Weights of a small GPT-style language model, trained from scratch on English Wikipedia: 83M tokens.
Each number is 128 + 32 x the weight over its row's rms, rounded and kept within 0 to 255. Layers, rows and columns count from 0. Numbers have three digits each. The size before them is the row's rms in percent of the matrix's.

# layer 2 MLP up, 512x128, rms 0.234, rows 219-325, columns 0-63
106:143129184093156129113195138156102137118140253162119131124102133150084126106162089178127172152069061095135113143106162189052126140134110147137135156160176134128122164138098059081168161066154147
091:190100190179133144084075121169139114091174157128156123074141157121086063157154165118127196115134206124088117117146136140126114110097129137097099141128175129107141134155112079120184121163086106
091:079100153084052128134111105118158116108143142166116087071137141183153110119111128153125150175185118095121174090150057061085153116105083093138150139127131149136144105137133133154109088172148093
112:106110119156179094091121117115081125099131084123128108126134141108093161059130174092169101110096113100150093097130153076117190117106103118129138119131141133100162128182068164139197157112108117
108:143138129120085074150133140163098112146093052143156130112185170111131157101069127141062100136120133094106087159086103159136142115143106170119114190112130156106077105169127099119079101109087135
089:124160115158227145103172150127114149079108097168129085092133165202174106098115110144177111084146145177122150149089090126152161157134135108089108107132102132181134126177119136192119081066099105
094:150067150083153059161061133163176141141094137119154171097185164141148189136112175085185093121110133137187127126140100117111108120129067125152161080083144053150121134128119119106162063142098158
099:107102153068121112140107154090131121113098188150107086128164141127122148070083119091181114179130078130190133129141173171134167141181126137071096218096114168145189135139130127150179180073135111
093:113117146172178142139057126099108172201108124131129154132162070114196194081102113095107072156126119149095083078159138130111148140137128155098076139135198163108138126155169155098137104136060142
097:162179071164160174129116164131095145134134159152134135102127095164163165117143076163115081076123160161080111090130091072150121102068103134194125160138140159123163122089127107148138076162126143
094:140098111111073169125093155158104156104119175127147085152125130157122103176094083153121144060069142117154138071122105136127131161052153084093169149112128103156079156129173097116061178063132152
097:095177079134172127159131096113122101106118196122107154121117171123113080103081116125088178165167103071144103075099072108151137022094088157118147124102154137100156143128144163190113130109137153
098:147181123163094141085172183109171134128128141110156117141131125192116133085140157128127150115138157092128134116127112139123120057098070022079089152129088142194136192152101108128090152140094189
101:142108099122104145149125098147191133110151108172123127179126175178104110107118104110131137098115138114160091079101170103115140142159072097116140139193173148140088057118248101088180088085158173
100:086126104137094146201091183148108123130151053107134136142115160111154186118079078105104122125095161128082129172092162093053105087167108058158118174128135095122155182113109119100092138146128126
095:143128093122063132134104095131092128159156155089148051115151138148123161081057144170172161117137194151111126065143132119111154149195157116093123088121170166059122071064084132118131122118120135
099:159130124153147130090112140138146098113171145114103137050179131145158116132114154171128133156072138150079144108115137136089098096177115175159091109096091131149149098167128121060182125121121084
112:128092170110181146142090130121168125150138120141094130107168094104102135115103142162183079135100116144143095119105117151132083144091190133170107086127129157122131046120056110136115191187157094
092:150201177088142093098139117099113119138118156143116142153091143174119182112104143181092137139103111127152175111080163120163175143118156153038130116186145154061142154134125124123098112092093119
123:154123124129122122045085154076147113138090127175116147098120146185143119066129126158133103067076130117126143104108136111138084110136159101151162137152130125150101118127041084126135142112107146
102:131122160173129139134151147167070131096156161116174120135131114155119121190102097103135167111149137095121080139146135123096130155109082111130052235140113104108142146134152168066089117062079076
102:141144149143145158109115036131132115115188072191160167121103164076142107128078108117094064137134118144119178089162093099137106106140104110105118187181201148075150112142122145197190072145113117
093:107105142147123113133107110082178169156131145082134119129118171168061116176118183094121131153132157083145106127178123169158054118124148112168133183143081141113144123085103195138163127130106183
093:135117180113139115159144112115151178084114047111092129168120169136116113107081136159075139135131100076106174170161186160164119164122133125117172089117171145090115149156153116100166113111184135
099:113145139150159155117088187096129168145182160078125114184136137112183150102130150132183069188104147096218126149162097117113133143159128136109176160159120183059152110153125112144171184142166085
101:160133173135130115051061145139130124121158051179171087085073129095095110173149116107177119088098115123095173203141130166151141101176160158099127156140159124117159133143081112090158143135162112
113:197117134140166134125126157134150131074144136118116165135167185102090074136126140112110151116125131100150133107117068211131123115206147113134127103130137144175084121142082154138156108118189128
099:130142124148120115138152111130140199079100105104124145020150127098134148179191160173073164099137161062143162143136103136175070074141106178121171130193138146133167115148074157116125143118106122
106:135082094145112071112059139117130114189130104136132157104115062134136113141099118155067111082105118108144068094098114084125187135068124172099071131129179128130207109128145160151194081055178160
092:074166140120144123100147125126116084168138130151105158105094123109110135098101133149127188124115072125108134165097152114097122145159116098109098122125133189110095174156069144116072142158146139
104:133128142133175063129167147150163096092123101122135143194158057104167136096130123168154153158116076192077087105146138119169106113087142084128086130142119111085103098142112111153153122082128083
106:148125175118160112131111133070056103072131162167144119085093144100182177159154132072168105182090147080093163121126126142097072156163146096113118134136143148142161124181114146186103088118126165
093:155156145122168141164080180086120084068122060127109115136075094161118085128100140120126117135129142127121101002111092112133099150076135112211140204121139111154134136146119153130144132071098088
099:172177131162165161144115161110120142147129116169133122107191096096175151131117153190101113116148161152128084122159197131123169103135097102145130126152140206082081127197063133137089156089087138
101:158122141150132156140096075132166109097141217117146099232139156182108169079103152116096141149120103116117094108090118122101159127164120102111091168165069105103124151129100175192091129146107117
100:153137071137151170152127099137165125134148141175137137147153136125103124125135125136147217198096164134073170149125117098118127186132082132162147150065088144125127153152135093109106114139187099
100:154149121098110080162148113184122074178158135114055106158131115107128137091073117144119144105026127123134072157123093111103172092133142153169109158110080112098088157152140178059111155124093102
113:160127161111160102125139063155138111048187130112102120079101115137133084125103104120113103093138126109164126088252116161195125105101113161111131107104131147077150134172170107146149153148130166
106:145163136109133123135094117087172137069128118157152138142171087149104134164147110187130117126127139104168201089143172181123130175168077145109100167132150116150097107097089119117136102089137139
098:131125198127134118134138142085168125118124190081101124136180122106102150124150099168135154146045097132086168156128104179123165142155129092176115124130083129145141115138128178114151134140106155
084:176161176107147088112130120094116135135177104127149079102136074151129146117091143075138120176167178090098068147108158150145095104152143110151117076094114116065197103092073174187162104117107054
103:135155120128153116111126161154097107158168114116185092140088141101138161133166177109140086167104182190113127155157091099086082127119120101157182097192146161114138151152138158141145180161085165
110:171150115059126145126130187153122124113110134117143125149054156150094079091162115170119178102145103144137100219125083125110158128124086081118080156117104115150196113152136174064155115125130116
115:136123124138124135158125112129095143095099119126086079113171130161143092095108094154171102096124125130112109115086029096120163134154121179150119102105127170088139200131097172220137095083119110
086:179079107126155147129103118113129147160069097213156132124127129124102154086116109136174144185121091084098045151106096157159095110143153124150143139098123142136152134071151085151160157160075136
108:160172145131096168080155134088150115143131081129122122100147136136106106145109134151146135182112094167123108090127151064103109099136195126149089161111123166137168145127134150146185134101124161
100:171207149172109155124144133112153106142116076133089045164132123157084091152123087145118150046101110162090075163137097122158106087102142136155163165060166140135154178171143140071141155113127144
103:151126139149189157155090110145117139077191142133105130129042149173211068126108131105176091108159174135158130103118179109135109120192129121107173106126165092130146133136131160148130167074121106
099:075163127076095101094066045108175107118141140117164069106083167157156076166101105130120125172133096148085138123136092221159146108129168106158133135139131150163105162121109103124115116193100149
100:202147127167126105134168125184140174134117110127087090159188120130131066113115122095083108113140087110129146183118063123136123080142107125060124135105099177126166085126087145161144104115143166
094:088141156100080095122078149101063085153126103089111134186112123141131117110090138135198109178074123125141101139102159119160156184137102118095134139129120126155132140087066139157077163132096128
100:145130105134150145139111121129142122174136111116183207151079125147125162230092144108122169160159144090097126152138085122117153153175145095194097092118160169151089114141125133148120170116185117
095:146122112060124107114142092166131141125101201165125116176125172097124076130081091157127088152117137115070134108175115099154148100139118209122134177100086077093189158113136152126072104159106106
092:145183105157144148087151134117070126077150139140068183156144096129118185135130143083111154139106159155105153090125193089071157131079096129076113166148107117075169153190070144106146144122154180
104:192156059145134143132083104136107166134153104117111136120170145121146117177186137116119105160126178141124084118155166048110114172138163146147121149103108106112113151122150134100180134106093173
111:180076155138094117094134114088128120118147129069117132059117129156161181146158106122100122159160108090106140188136164122070159132118123141124065179099099135144083120106098154111121159066122085
094:165152099126115149148173145157153160153088116130115122122142178109174161101116058147121142123108160070106150125128177099102205125181154164165128131124150120150150146148104097163184127070124170
105:080123143147115146124164149145135166082143117117076126134115130202109142093114130124169130110101124172171063170092119132131134127165107104123078120088120072134095135138137130093124133124140090
093:139115158105133057092100084197159203110126176115100137101135090132139077149084147149149157146140153126089130101205137128108091097049130138138099094114085145081112135110118128081133140179134173
114:121127190127152048114114058200100116119158114098132078113103154162146090093126169116119117108124098114114112132158144149173132096148058187100119135147208136101119094186154120169095135140092157
103:133093105076100145139094089130108105155102129107071102102162184103126114113169067132135177153157143149108099151193104129158081122109093097114107108164156146159148104109100095134112106133079112
096:117152159073149126161089160110128140115126128134099048149143067114138126127139083124108112115058101171121143100144167115162159138100144105113107120112182128104137099082173198169144100131135196
104:096150067115145114099097102095161120162108084121160098155112151105056130052157106159141124147140153120140114113143081220153119120191151123148084118105145107119163127150141133134144160147111122
101:106184137154127163119181117119109067173102092118145151099115174153101201091077141175083161138142094152130150142077113134154144123168123063121082140162151176121124061154090136121110133121089103
094:142179125168105178137113166163194130126092126131145091112108183103111138124123166130177129130125145076109108121135146136139104069106159102119207140169191083148155118080061139151109054140159078
098:159181122158139115079098155129072140117077149108072105213148097149129137088115108131125128122098092090112132114143111146125073088188142165197121109117133156171116073083184098105141158099135151
096:120090163162101125114057115132191134127175100171129097119105115188169145200108098103166128111130130131119158098098109080152153154135147162122095173131144081077111106170050117156143166089178164
093:175142143129111080075104093169126129131145131121126176112145105166159168161147163180146086194130128181186120172136093121102137122108092148158112170120128157144139172100155112076120061133119133
094:149109180102095112154119145143114152067089088101161078120141119113107075085100188129092152190110096127186134149119068143134107047105113092126190143109113147168124159090124208136086140073123104
101:149124116091057163149106177180134137142145142124188141163106091135133165158077097109162171115138135136115178179097066125120120111142115117084126120139156104116168122129132178128179157142163155
097:136138177130135122066128088089153089138101105133118116113144105125116128139135094072174102179054090103138104108163170095130127155145133134143145172160213107102102039141091093153116199110143107
094:171106114133175087136161117168073145054143199147111110154126124173110176183181197136095167089112149083133111112151152072129154130123106167138097160163145115173144112099121074080147158068101149
094:096104088102088103155139080128103040137135057144116178153126144077101106149071131168113113118125103184100075089128107120121160120116173097146134129169136059125123140148086168144155153133064105
099:162185143130122109120139070132092117150124143140061173092154174172113125108125120151116142136139150115107091000104118133093133085097108174131107138121153163137127062094132172126129145127086127
109:119179148166111165118155142201102143054132142128121099120178118139091158137148129087135127202043139142065101199119105123169146105168144143111154087084148131156128073116146124127137123164150132
098:143092195157109109133110114153130132097098162146073088110100167155153159104129179109138132146139093098154146176112123090121119061176121114114178175117147163159138111121105144139138173148143153
089:113187101131125160110094118138136112108132134132091121184114154136123111119070183179138146129088160079085120198081172186145139098115092140152108115101140158079161039109163075126133101091124142
107:147133132082170141141134112163099137148096083118070151177087135140128143146117161124081140183109140128119160080075083149068210160131170104148152191127128118116131152128144112152132167074136184
090:141134157211080171112115125137117189116154121122162040114081133179153097121161113116121124167149103161105090075181137092083112155079192090135087100159122091096142129097100131115183182097108100
102:156214165122179170096198150141088122147125183124121159113162101139141171071113109129132147119114125109110107109168164139121080150133099154137139159078144132141120142179116100175130165022090124
110:180094208170147107165081152178159191110120121172062112091152204118129110112165136150127095171158192148158087100166127140149140113169128136174145134161141118124182104111156141100122140121132178
115:156128126141129149110141195155120085153128164125172100215167080132140142100176161173112157132102117148089123155116116121139116158136111134105130131149147109142159058115113173158119169069104168
108:197142079096099134147112147124082174143153167144126173143103157173085157091137115133097210175145136079173163131136101140128145094163138130118148099189135111086169098118141138105136154104122157
106:118193087188136117157128145123158108150019084066169096099143113115152150112157188124121158111097113108106074175137154133185153081079119166090156138094149093159136170131149155156121143106064117
093:158233125177120059126131123170082105150112101117116121137112114096138126141140173130166090159148094147167103125105128145123142116090051169100126121116134144079167129100062187166172129110124131
095:183164162095135141115167129114164103081146117204144062098083128117128164129111125146096212165144111150051141208177110122159097173177135091108110137090124138094141101118065137111139150141123126
096:092167151142111173108106119104204179130124112095123107142149109134064136110142164131087110078169111137101105125160081079184149155122131181121113120176121164125211114186113163102127115134128078
091:166160097147104070134115142100155170156184116080095126152143126106110127165061140123136133192159115106137116117096103109104136165166125149039148086151186157067126107073146136138104114127145128
109:143069140124123142119138149086144114125119190132137119147231110175162193106118118139128083085124175099154128111109159138105156158100062140134126154167133151134168136086149155107158113124169131
099:117131114135128118141122114129122081095150065117199135117084105220067162094131148186129171104139111189116146107135163092103134148146164077111122078146146110070188124157102097175104127119105110
101:167153162137120117106081131174102148103160119183150125126170152116117184176115183142133140165160142144141136096152155152170163107137114141113069102169233128109136119113157153151148125136097132
095:167153089133077141122128126128188129148127127177112105092143117115096144159071089139104143122063121059139117093106107064115104075084122123128132104097101078142067177169076107140109141106148113
112:136120073107113070122146161110148138125135095113099143088218171114108132183127149112072085098140123139150098087138180144179132147107086135109173163077176078146203155114106125200183125112133118
098:127126164135136134125082175136121186126142102131083115040068176193205141118131187101125134082076123153146137115198157077106098140119109110129093162117075130151095136174078105139155098132090152
089:141121123140139138163086117106180184087154188094105164123243140140158150135140138126132114116136115121086121173129107097154082185094122118184170113115127082187114106110123110082099123102099137
092:141142183061141126143152091171120125121158102190066117190153164146117110098076152130075108146137063201170121103097102154088091078120139133103073101110157166193159142129154141087129134170125144
098:110159125084104153160131109152045115156114080125137163148093098120170110180154172184128136160127168140091185124135077135092150117163170052124110102078134145132154108119119087126113100103113120
108:193118168113175171080141135165137146127136100119134125114120096174141127133117119173111118127117133128152112075149114121110095087112088148150084125167106091115160143135098165136143119173107124
097:174078108146153085122153098133170192103108089123145124157177118168146121152116069119149172099054199121147078129109138145211077094186078136153140191131123123107146137057169069140140107141105110
086:170115134133139155156152098133145126132192083077160060135091161143099156144107168141129156107135118152087104157145156133176189125112134081186173113136135145103157169102102136110111104108102123
107:203163098150159138060100111139150153151164143100144209144108110142145146154076129163128082121161156158133113120160111090192116123165153130138120074118127116096129119151109082097154176136132152
101:128138096120114054064177176146157134100138133067146126175097045087105098109103137106140169141077118106182148164129155113188158129147153113096106119129082121099112175069078121082139121078080149
124:132134116115192120129103156131084130120126086181170104140129009158105102077137136137182110118108120112071136139145155116150172127131134156151159167164112106128159179161070139130141150135135163
100:112145137140064125151087149164122083148148114104107201112175160147092098091093155116135104156076134106089136081143092102141111088127173139119161128112132111112117095105077070129150143119213189
093:061109096108109088127128149158172111117114113122138136110175141180120161135072148087105181140123170188190146180091154086147154156116139113141079177116086137146163108125150123192168071101126107
122:103182136167105128141135089129103132169145096173128143202154096136059174087086138121048145085128153117112144157130095068084142103080109122127119089188126112117134151162139103103112128085146163
105:181159126085125114121130188103145132162185127077117150161156108167149146109084137165082107145165115134187072157113077138156110115110175114133112140100115104152107122091125104185108157135103110
# layer 2 MLP down (transposed), 512x128, rms 0.224, rows 219-325, columns 0-63
101:097087159134137100054133156144219134167106099123158136167127151132157101135073091150121091175150075128062147149073133129081128124159126154132096103127066124142117148117155073111161104088079119
101:130083135131115155110114116167115205095135146149147151098136134167168125108116187095112092165093110182143192164082133043181145122087180132109138122072126106130173154142101091065159149137105126
098:121158116130170134118147128109100148199189117127071160062178169111082110152120137136092147129141144118159158120171168101133135148069160077139078082143144097155065167164132166177081103113177157
106:162175184141157090079122159136083102165155182168102164175098127123055072135075128136124130125142099130122050157101135157159110143079141199105112173148155135095103124120169068134063128113115149
088:180126130132097148168075165130105087136151128156127159150141119166112074111124121118093116122111138118154144082140109092107131182081151119128135141115118099201146170149048104122127140148169100
098:140105137154136142103172134148158119133127130138125137087155126068146155176095172136108149128114137123120143173142221158117106084071087134179116166139114110155116103106109109131130127061112139
095:067159067150145133126135154087064059154097071129093134115135181141141167143110150065166185089134109158083134131162164129135116142167165169124117084145177130153132124149118115153070090128057137
101:105076060120158091113181140148173116112137182133130122104205160093114152088081117121078172151134125074088118123159132153081111125142132180098131135114134170126137146068131148179123177118087094
105:127096106157121240194121073127111158145116136141087131127097121120125151088169112114143037148067159146141147113153142119141091133150092129179174129157178120152092117204157123109141152162164113
098:108109098147104155106146100114123076130112087147138095132138169103147124121077069121190072112143152148079165173125126137117145142148192182135164072102147099121072099079136137175119168083097095
101:133137123137170128156132107137109109169112098165116140159142077185119116149152157151128074119132117116098106166166092129087185106159181110089144157185081145116134186144162103095147122116162115
108:173177090216153125116164159096133104155161124164120140121138147115167132092098122131164122109125096162129105124147098131113092096080118087117146170131077096115058129127063133136097120140130129
107:144129124099147153181109093139103185133143100125125096111139176131148194127126072111118122152094083159126103122167127127117121101135107124080130140140138175130133150141155170147137065154131160
081:172080113151190141113111098123065169104140132167132114118108102129098154117111146080117055122097095088167097129159092134137101076074115153125164097119117151134134146167116123179075103157153096
111:126096115204125105145143110114129076148130044071113078137074125134142110110120127109145120109152132102108129136147136153078147074153152107122113141128130107151180084079163104114093126126152083
097:186135187139151127068152156132095200069140135151201107133156102148101151220094106172110143071135109127088138147143099081170088111107138160127108070104105116166061162116126062140110148187094160
087:061190177086108124155065122127142117115133169116139082118117123091134074125159174146107167143150145116157093090118098108133152126091032109102135093109069135189156145080147188132120109095172174
104:111180184123135118092121123095146109100121189199125100141106157126129143090180145134136137146168115140093140119095170101153174124101120157159139112177091068145094153184133150158132084085187136
083:099143153108179099185099101139118136178132142139096150087147147080106173219096110077197133152164101100134088133112146210130136179138137142139126119095128137128092132051215169096119081164172099
119:120107149107177120171165055219088109122122067076091137142144144107116142121076125125091124073137115111124078159197140150071176160179139162121128075151155077093160163151158110135112192119137090
095:132147151105143124142154109165155139117131130131118154064151108059164088110116197152101141179146167157093132122193138086171142138160108136091137125103172133133132077134114066100100108127114168
107:170193104175216111133059083146124133150126084098152203155100127146103163161156156136177131133131188110102148149167119124109139105159134149098123119127137125088081089114131126124094097100157145
089:156150127136162120119181109066128133134088169155086181181085125122152092157157075164109124097051150121129127152167100102113129103146119124202120117139099107135137095109158075138155145134190137
092:207102159143122142159126146139133155138096185109175150065145139098183152129138132149173135104135191140211098100113107154106100146134130150135129203143149114174128168176135172139137191171097134
099:162109114100122085115117138154113105085116143115141113165145148150130203082138124131099118108070092049140140100076055154087047149135107156171105156180119100122100160138150107107105129141143197
082:083139123014082109156171138088173118108069138092133185142084181103055153061122091171113110105118140155107116096076150124126150068114118146185150127129067107157091085154115121141126135092148183
106:122144063161155085079161102130145109095136185143122144188154143188165090121082101088126169085150098089100113082075085122119109128147123138144089131100101127155149119082152149161122076173151145
105:103138116118110141103138079101076142113194135154095151120109107159166085128058092107118153173149163093129069143147067162154173138104129108121144082171138136114124112152136097178188145085155144
105:153117184168166125128145099129148174124109118101130175098162094136119184121150059136141160110119133125205090123137121118195107143199137151147124104111160118177178174121086120123105049154123121
090:107070144145131147122175103114134155173137097164182162152134096103163093180126131092128114138146125067064122083105125153141136158123147148155133133170139127151110136104201164154164114130147174
096:091136136084095154205069088079057145060144178164064125157125143105137090101104130137174155082155163163140122142075137108164114140100187194055125123168065128116175115155145126127158092130124193
100:129116091129072044066169172069139122073172122157122141175131114082107124103132140117114130175135165154129195092079181078121085058140092132135125146122160080118107054144155098081148085089109130
098:141101166138106117138111121125151086162118159132111114072131143161148188095161169135138147126149103159102218134098122132141135172133102054136126103153133068132100158083217101142150175123121142
098:134085142120109103110121103070195132182106152122130155155106095131179067031100120122150101087111185118137178153134161137112127129167078093152111124094067127127163128082153136128134092118149150
097:122148125154098070102192120126107116168131124138097078138136142148119178170127064130097115122172105131186103130116137159162155093075061186156131144067136104089118173142149178109149061131174100
106:091109158114154171119149127086112089145106108151152139139170083097148163115094137170162135148153068138123101121151135104109141135128174129093092176104107153091091123161155113051127096170079123
089:144146184161126126185175134116170116110115164121112123089141147094174212127136132102133126173084145146063164091155181108115155120119150233097127144157080155167134132144144127183121168072163084
106:115098220173184159083081117136143140105094141140136111101159152107177169130101176160138072142119083154125154172105115083140115144157148101115143112140163066103149160084134051116130120101111124
108:121101112133128153127079135113098142218126102138138105098126166060091064122174101167092126116118121192123171130112094083070141069083090163120088103163133164121131109191140115074119142110103103
089:130094185140165081150052123152118132121057138109168165085131126126096150120118182139150157140170106141143146131140124173120153144115104149073128080057158133146149060116122134088099144076106124
089:170143124133121150080136115148094123118048162126144151122143141124118155135096133155099163080129107172149166052125140094137154080076133150107107125172130100116090121105181084094121122170137115
098:136127156161084134082170103136152141136039111170141146142159149089114156133091157112115173105133157075145147122098120076141116144107081154122232163091069120107080134132128168084123144133148131
124:063111157186164145169118151110125176153058148124170139150149093123197136130151152166107107142116152146134159119129148029134130168079084121100123127085101154070136160091095136153128137146113133
122:100144067128158069153124133105113136113162124131181121117159146107131080102071079158110148110117242084130166163117116165137098105158116104142143165141113146164106120148119114166088091146172096
090:169070133103146139142155138112054135194143171091119085194101125161124115132148121163140185066097152101151096151152108138124139134105143150119142119105113169130108150096114151104091143119143145
105:122148133151084173121149098170132092099120120072106141111157116128098146162184136127163126090194115155141113147149144093074115205185133167151111123137118079110077172111129130085100134116161118
099:096132136149123116140124171103150049083189024066161149108088175088116067051143098141149066168145139114157137188131157100109107100136134104097131120191118087146121141117168138121139161145157120
106:136134127125147174157115115094168109108081072058155141124174066185097115101160082115152166066133090129127107166123103096109165092157159082133160065129172216135163150095100077117098121142136095
092:109120118147112161123123175142159128086120110127089130167143137113110128161170121067099099046152091155131156149205134130083127129195122087148155107135078085203154166134095105104130137132092115
098:154155117133122167123127069132165110160200125118145104101138171180127084074193115078183127158130095175105189157079081166114050149127172138172150116135144142111153128097132160079167142188183078
101:117114173135159157123110066102160127180084154096161134178140112113151112099071144141089182109126115130111083197088160098092127121130148131221134099086096098136124127125093072153089121103178085
085:151125156153177076103098160130082123165117103109158154160157142121114122086149117101114141143120094103162084182092085168077144094108129213121191100092158120148130109095166096145124132073121076
095:140131174170117148137137130101155147130153123137160163187165127117103123153149063149126147127133144100160201141085134197122105122145175150136135125157091125107141115116134133123092213134102107
100:138128180135147121079138166136139116111134137080136120150098097106176154210144095085179136130147136141125136172179181081148159073180118147116164076130118115136091197152150133099103135135172112
104:159142095114095098097135165180122122122161151006182116115137122153120170097110148079147103158104130095095087120150129165141111150134080134128146105146168164199111096128110077149095161152041099
109:159066103113133113107136115149157108173183111110101157137108121142210186136110114142094130174178117128161119123202171041091162134139102151112148159115108101186099123128072127156127149109086143
094:112126130186137140113151098152134179152147124096106146182074109096074156097077110082180077085130171142117176154113191184097147141124140205159171136103137160087130139165187129140110145103133129
099:115123111177188121136082115190065125094181091151140127160139129144109114152104154134132171094064152129151157121125152176111053060136126079134156130127125141172136160080135117125129122133169171
097:145103102130189196195182178146119203114128093116147132073143160164163126111150126120120090156081172151118167132153144154098200141154134154117127117099147135152190126110179148131115095066138095
102:145153152080191098117174099106119149091118134120091094145139128110183089089141163142161080133147135184128188138205103118103131098121112119079130147176193116158159154099095142184113118121161166
088:196101092104103123163100148127142141085133083111136138210146157092139110144149123133113130165133138079130096163140128145150139110161165117155068131106123107069141145069094155108158149147083135
103:089097112139094152140163238157143115147122163158136097097100097081085109162163131086133097121134127123127135103132133135105119202148154145180133126101104120140152121056103127202067101143141074
099:154105188173157163074141137143152108138152044082147079152144155140133109134208097123117126118111100138188128117157097128124156082105084171141138104135115158140156124146106152157089097133144135
101:113087103180104129153147131107123183124135091135148095130054127182085150062217067122115105164177098130127116132134142153147127101135104133181161033090130074156169161133142139152155095106120087
093:126084106101130089105141096143078142110060165142129145155119088190140085068128127123170167094119152171086171102100153131125126096118083061065140149134134174164116086106148132124136095133156160
106:160112133103106133146140138128124111103130124129153175092133148100086118124161144117093150118143116082134125111076175090156111104056122106175154119041095062185149154082075141121141134173078102
094:153125137138151162096063158160171093154174143149172110159134127154105204080107158155083141171158114043163104144092106142089108174132135141100134091154117159168190180142115155117079099135094130
088:066115064062138143110107139083106172135188097150122168151168112123069109125175128125135127135174144148102117156131150166076162080124151124155156111122063176153114160076099160137115149118154149
104:089169124093159157164099175133140124147113079153152130168086143113104142117117123122132094145133092134103045108166155139082093099126116193177116205168067114123126122103141177094091142188127123
105:155080154175116091104155106183114087155126124137137136123154143129148154064162051108091166131148109085081068171133156125079179150155091124108115156126173168174151098124127149146118142130067081
097:111081126112166112102132163073109106107134140136124092140130118134109100115186102103144145098159138143138182091160150144091119119183171119074119077099066134069093153211154128165123115125131075
092:176135075152147137100180126093155108152147124109175096178141117118084121168120103082064174181126097116118123139081136152133198090086130115156097170107133161105113141168096107103077106149078100
104:166167130074115137108144128115101145138132189080093115073125117137094131190163152059128142165077103112091166168118098181123098105130087153045132143125132147196159084122108092143096106098207200
083:099080131089082121089148100117135124119149085065184099091097133145125168138056108117182100158215102151108080129164164155159115117104154145118110146137127082087155181177139126078153107125076128
115:138090085151128095055164134102195112117175120139112095145143160164116108167147133115134119017167153079112113137091145137066071184144114104163127090142159135118123126120142130121161173110159168
088:132093067145157129112175151125138121150093123090129151125128164139126116138147104134119130144098100084143192076167161126136137161154087132170108112128119137183083092113099155199117170098092142
092:104142192143157125178114141102113114148094124168145115114204104123042095114139154073065095170072127125140103131161064121136118100154129063141169148124145070138142175150118134169087139174149050
115:125152118107149125118094173079141090164139051134089088167115051118149109111123085129115143118127143171139118069110119151085126099099153158151073187107096128147154105082153095153145098156128097
096:117165098146124090150112112115147104119119127108145137193141146066124072165108109146105118103080069116154100110192135094056139098091112121163131126096139181120178178144112060091123108109158112
102:146124112132152222160151156144180147171120084069152121098180137167143107103193123110141118130118177148167105149151093139131126134193117202114173158156096167158130099137112093091098073142055128
110:179122070136129216090077094160094102150128121116156102091175174113149115097137116103101142145075175127128123188091124136178113158071143150136157130135122103128196143125106152137183127129098159
102:105141117151136158150094108144137130145134123131166149176137098232100159125175169185106157137146129155117112185122161103143154128076097129149103135198167141101151077082110110127123141091090104
109:161149097169117138106136188194107124065103132159119156108082124170113092104067087115150094106139129152140121146148075070100160068135099103077148107128098148063126154134116146070162084153081147
117:126148116153144072163093211091130118075141122081156082085097140145082135147107172157124127087119133220114187086097116138140066122112115102116118140140103133121121099117133133185125135057118105
095:123168142098111117068103101151151092091109139167120101109143095091118136136121175146119104100102170125147208140097137152111067125166121128093131146191123175055088116105135167087132168094132198
100:094080121139099102166085107121070105163156110084134142125119116163076087127127169059119123116077134077133143054074140028164133124122159160093147136095166121126078087132162159114123140137070074
092:213143134110074066107128120155117082133168119098133154150136137121136148115096111124109173112102098111076137087122123163147186122183150133217145131124150138156092116115162095162139169080129195
095:181149135178111142131214168109095108069067157142111141069125144117099145106106142103134112113169105076147119117123145139084113169158142096180084150104114156108121153041083152165123115103195057
103:114086156127203167059180140094099145163103085129128112160108116129097075119163131109154168139094137130157171120133091126118079118126069112157139073098127214129074174185098066087131127136107111
108:085140206090141130153131139103087116099138143089121125147112154158099082139118202082111117114134128101136083104116059162147086166107145152115133153161128087155130124133064118099149141170087118
096:159111116147136090052150090141086155128095148133118110142094114090177157081057146136174116158134179155119128094132111172160159166113149166145092114166136168058147143084119146123186134120117103
106:126094075131083129145181124099161123183127063167145109146095137074160125173127176111143129130127136184113121099118094091160134147077128111084075067149115156118089088053147150100184116127120112
113:117055118094118154052144147088133174123156093122102118068127093134165154150119132144178133048149136092061102157123152105122113087136156120077107122101169131139142130124140136133126172152157142
102:107161092078127095105138090120111127111141154174088064111131118165106078163143088107111189121163086155150131157156090139096167132126169097071103113204131209149149145137128129147177122162171157
080:141090119102148082128132173153160078144112106168116110119116111128152151119068141144157129095129137137089159114133190122149126115095144215149109106160145081108167159073102055127182169181097092
087:131166123070102111100068111102108188132123110131124106147095161165098097151172091172199080128078144115137118182168095118087172088133114079105088147166149067161183085139173078127136162079142104
098:157119125118119062126115110098140109162109190124119133113177126157092140194121131172121034152124097104146163092123142108145135149088162193125144139130174165170100156137132158122117114114127120
111:117076162119123093139126116127101157143114101061174166170132140151107156160098140143090141078095164152069152176120126134186111103103155086123096109133139128133163123148116065125094125125127064
101:076166179137112211142083102136084083137196177130086143138121165124125124130168125127123157116120090159121088147133142127136143097075136109097098091104094120105123164154106143169148132117138096
087:100142125128033147066117110143200152119142094144149168151134139124117147104115078114129141112085111125167074111145072115129093121152124153087168156147137084070200128137105129124172124117172135
115:122105150154121061116114103107130084125138146132155149171083152103149190087127135141103104102140097133113187108132135140140125177158101084140079163162082135156077112158143131098121075145139112
091:190119140131112137159142082106134115159111135139172143117112167035119122144131153131138099104194078139149139104130127109126113130149130111115173202191141170112143137135117125107141162093112173
111:118108156151137158168186147137146100143093147113101169124124132134188150140108162139127106084030070118131156123106111093080116130150116147132127091148120101063147083171100149109092185106193106
102:154131145065062115169167134097126136082168111104111180094120147113125075112110118056107129165160088138124157142141104136119165106103215104138129145139105086148147157152150090183083169160147161
093:112188198154131148132161165088096148142121148135088105102105164139106116146181073150143114128136111140102102124162125094103132096138156121118184161101135080139100113135095177112078057156159103
116:107130163200145138145125167150144157069080077115176134121122155108140170083098107125057114124170073118076070126164145075110160101115103136085111129107128124174100177158119144133146134082111119
102:086158181101105133197085145115173133026159206133143135140129114106109134148170102171105083149160091101097099172124142105114136172114117081080149135085069146087109153129164107117135108118103124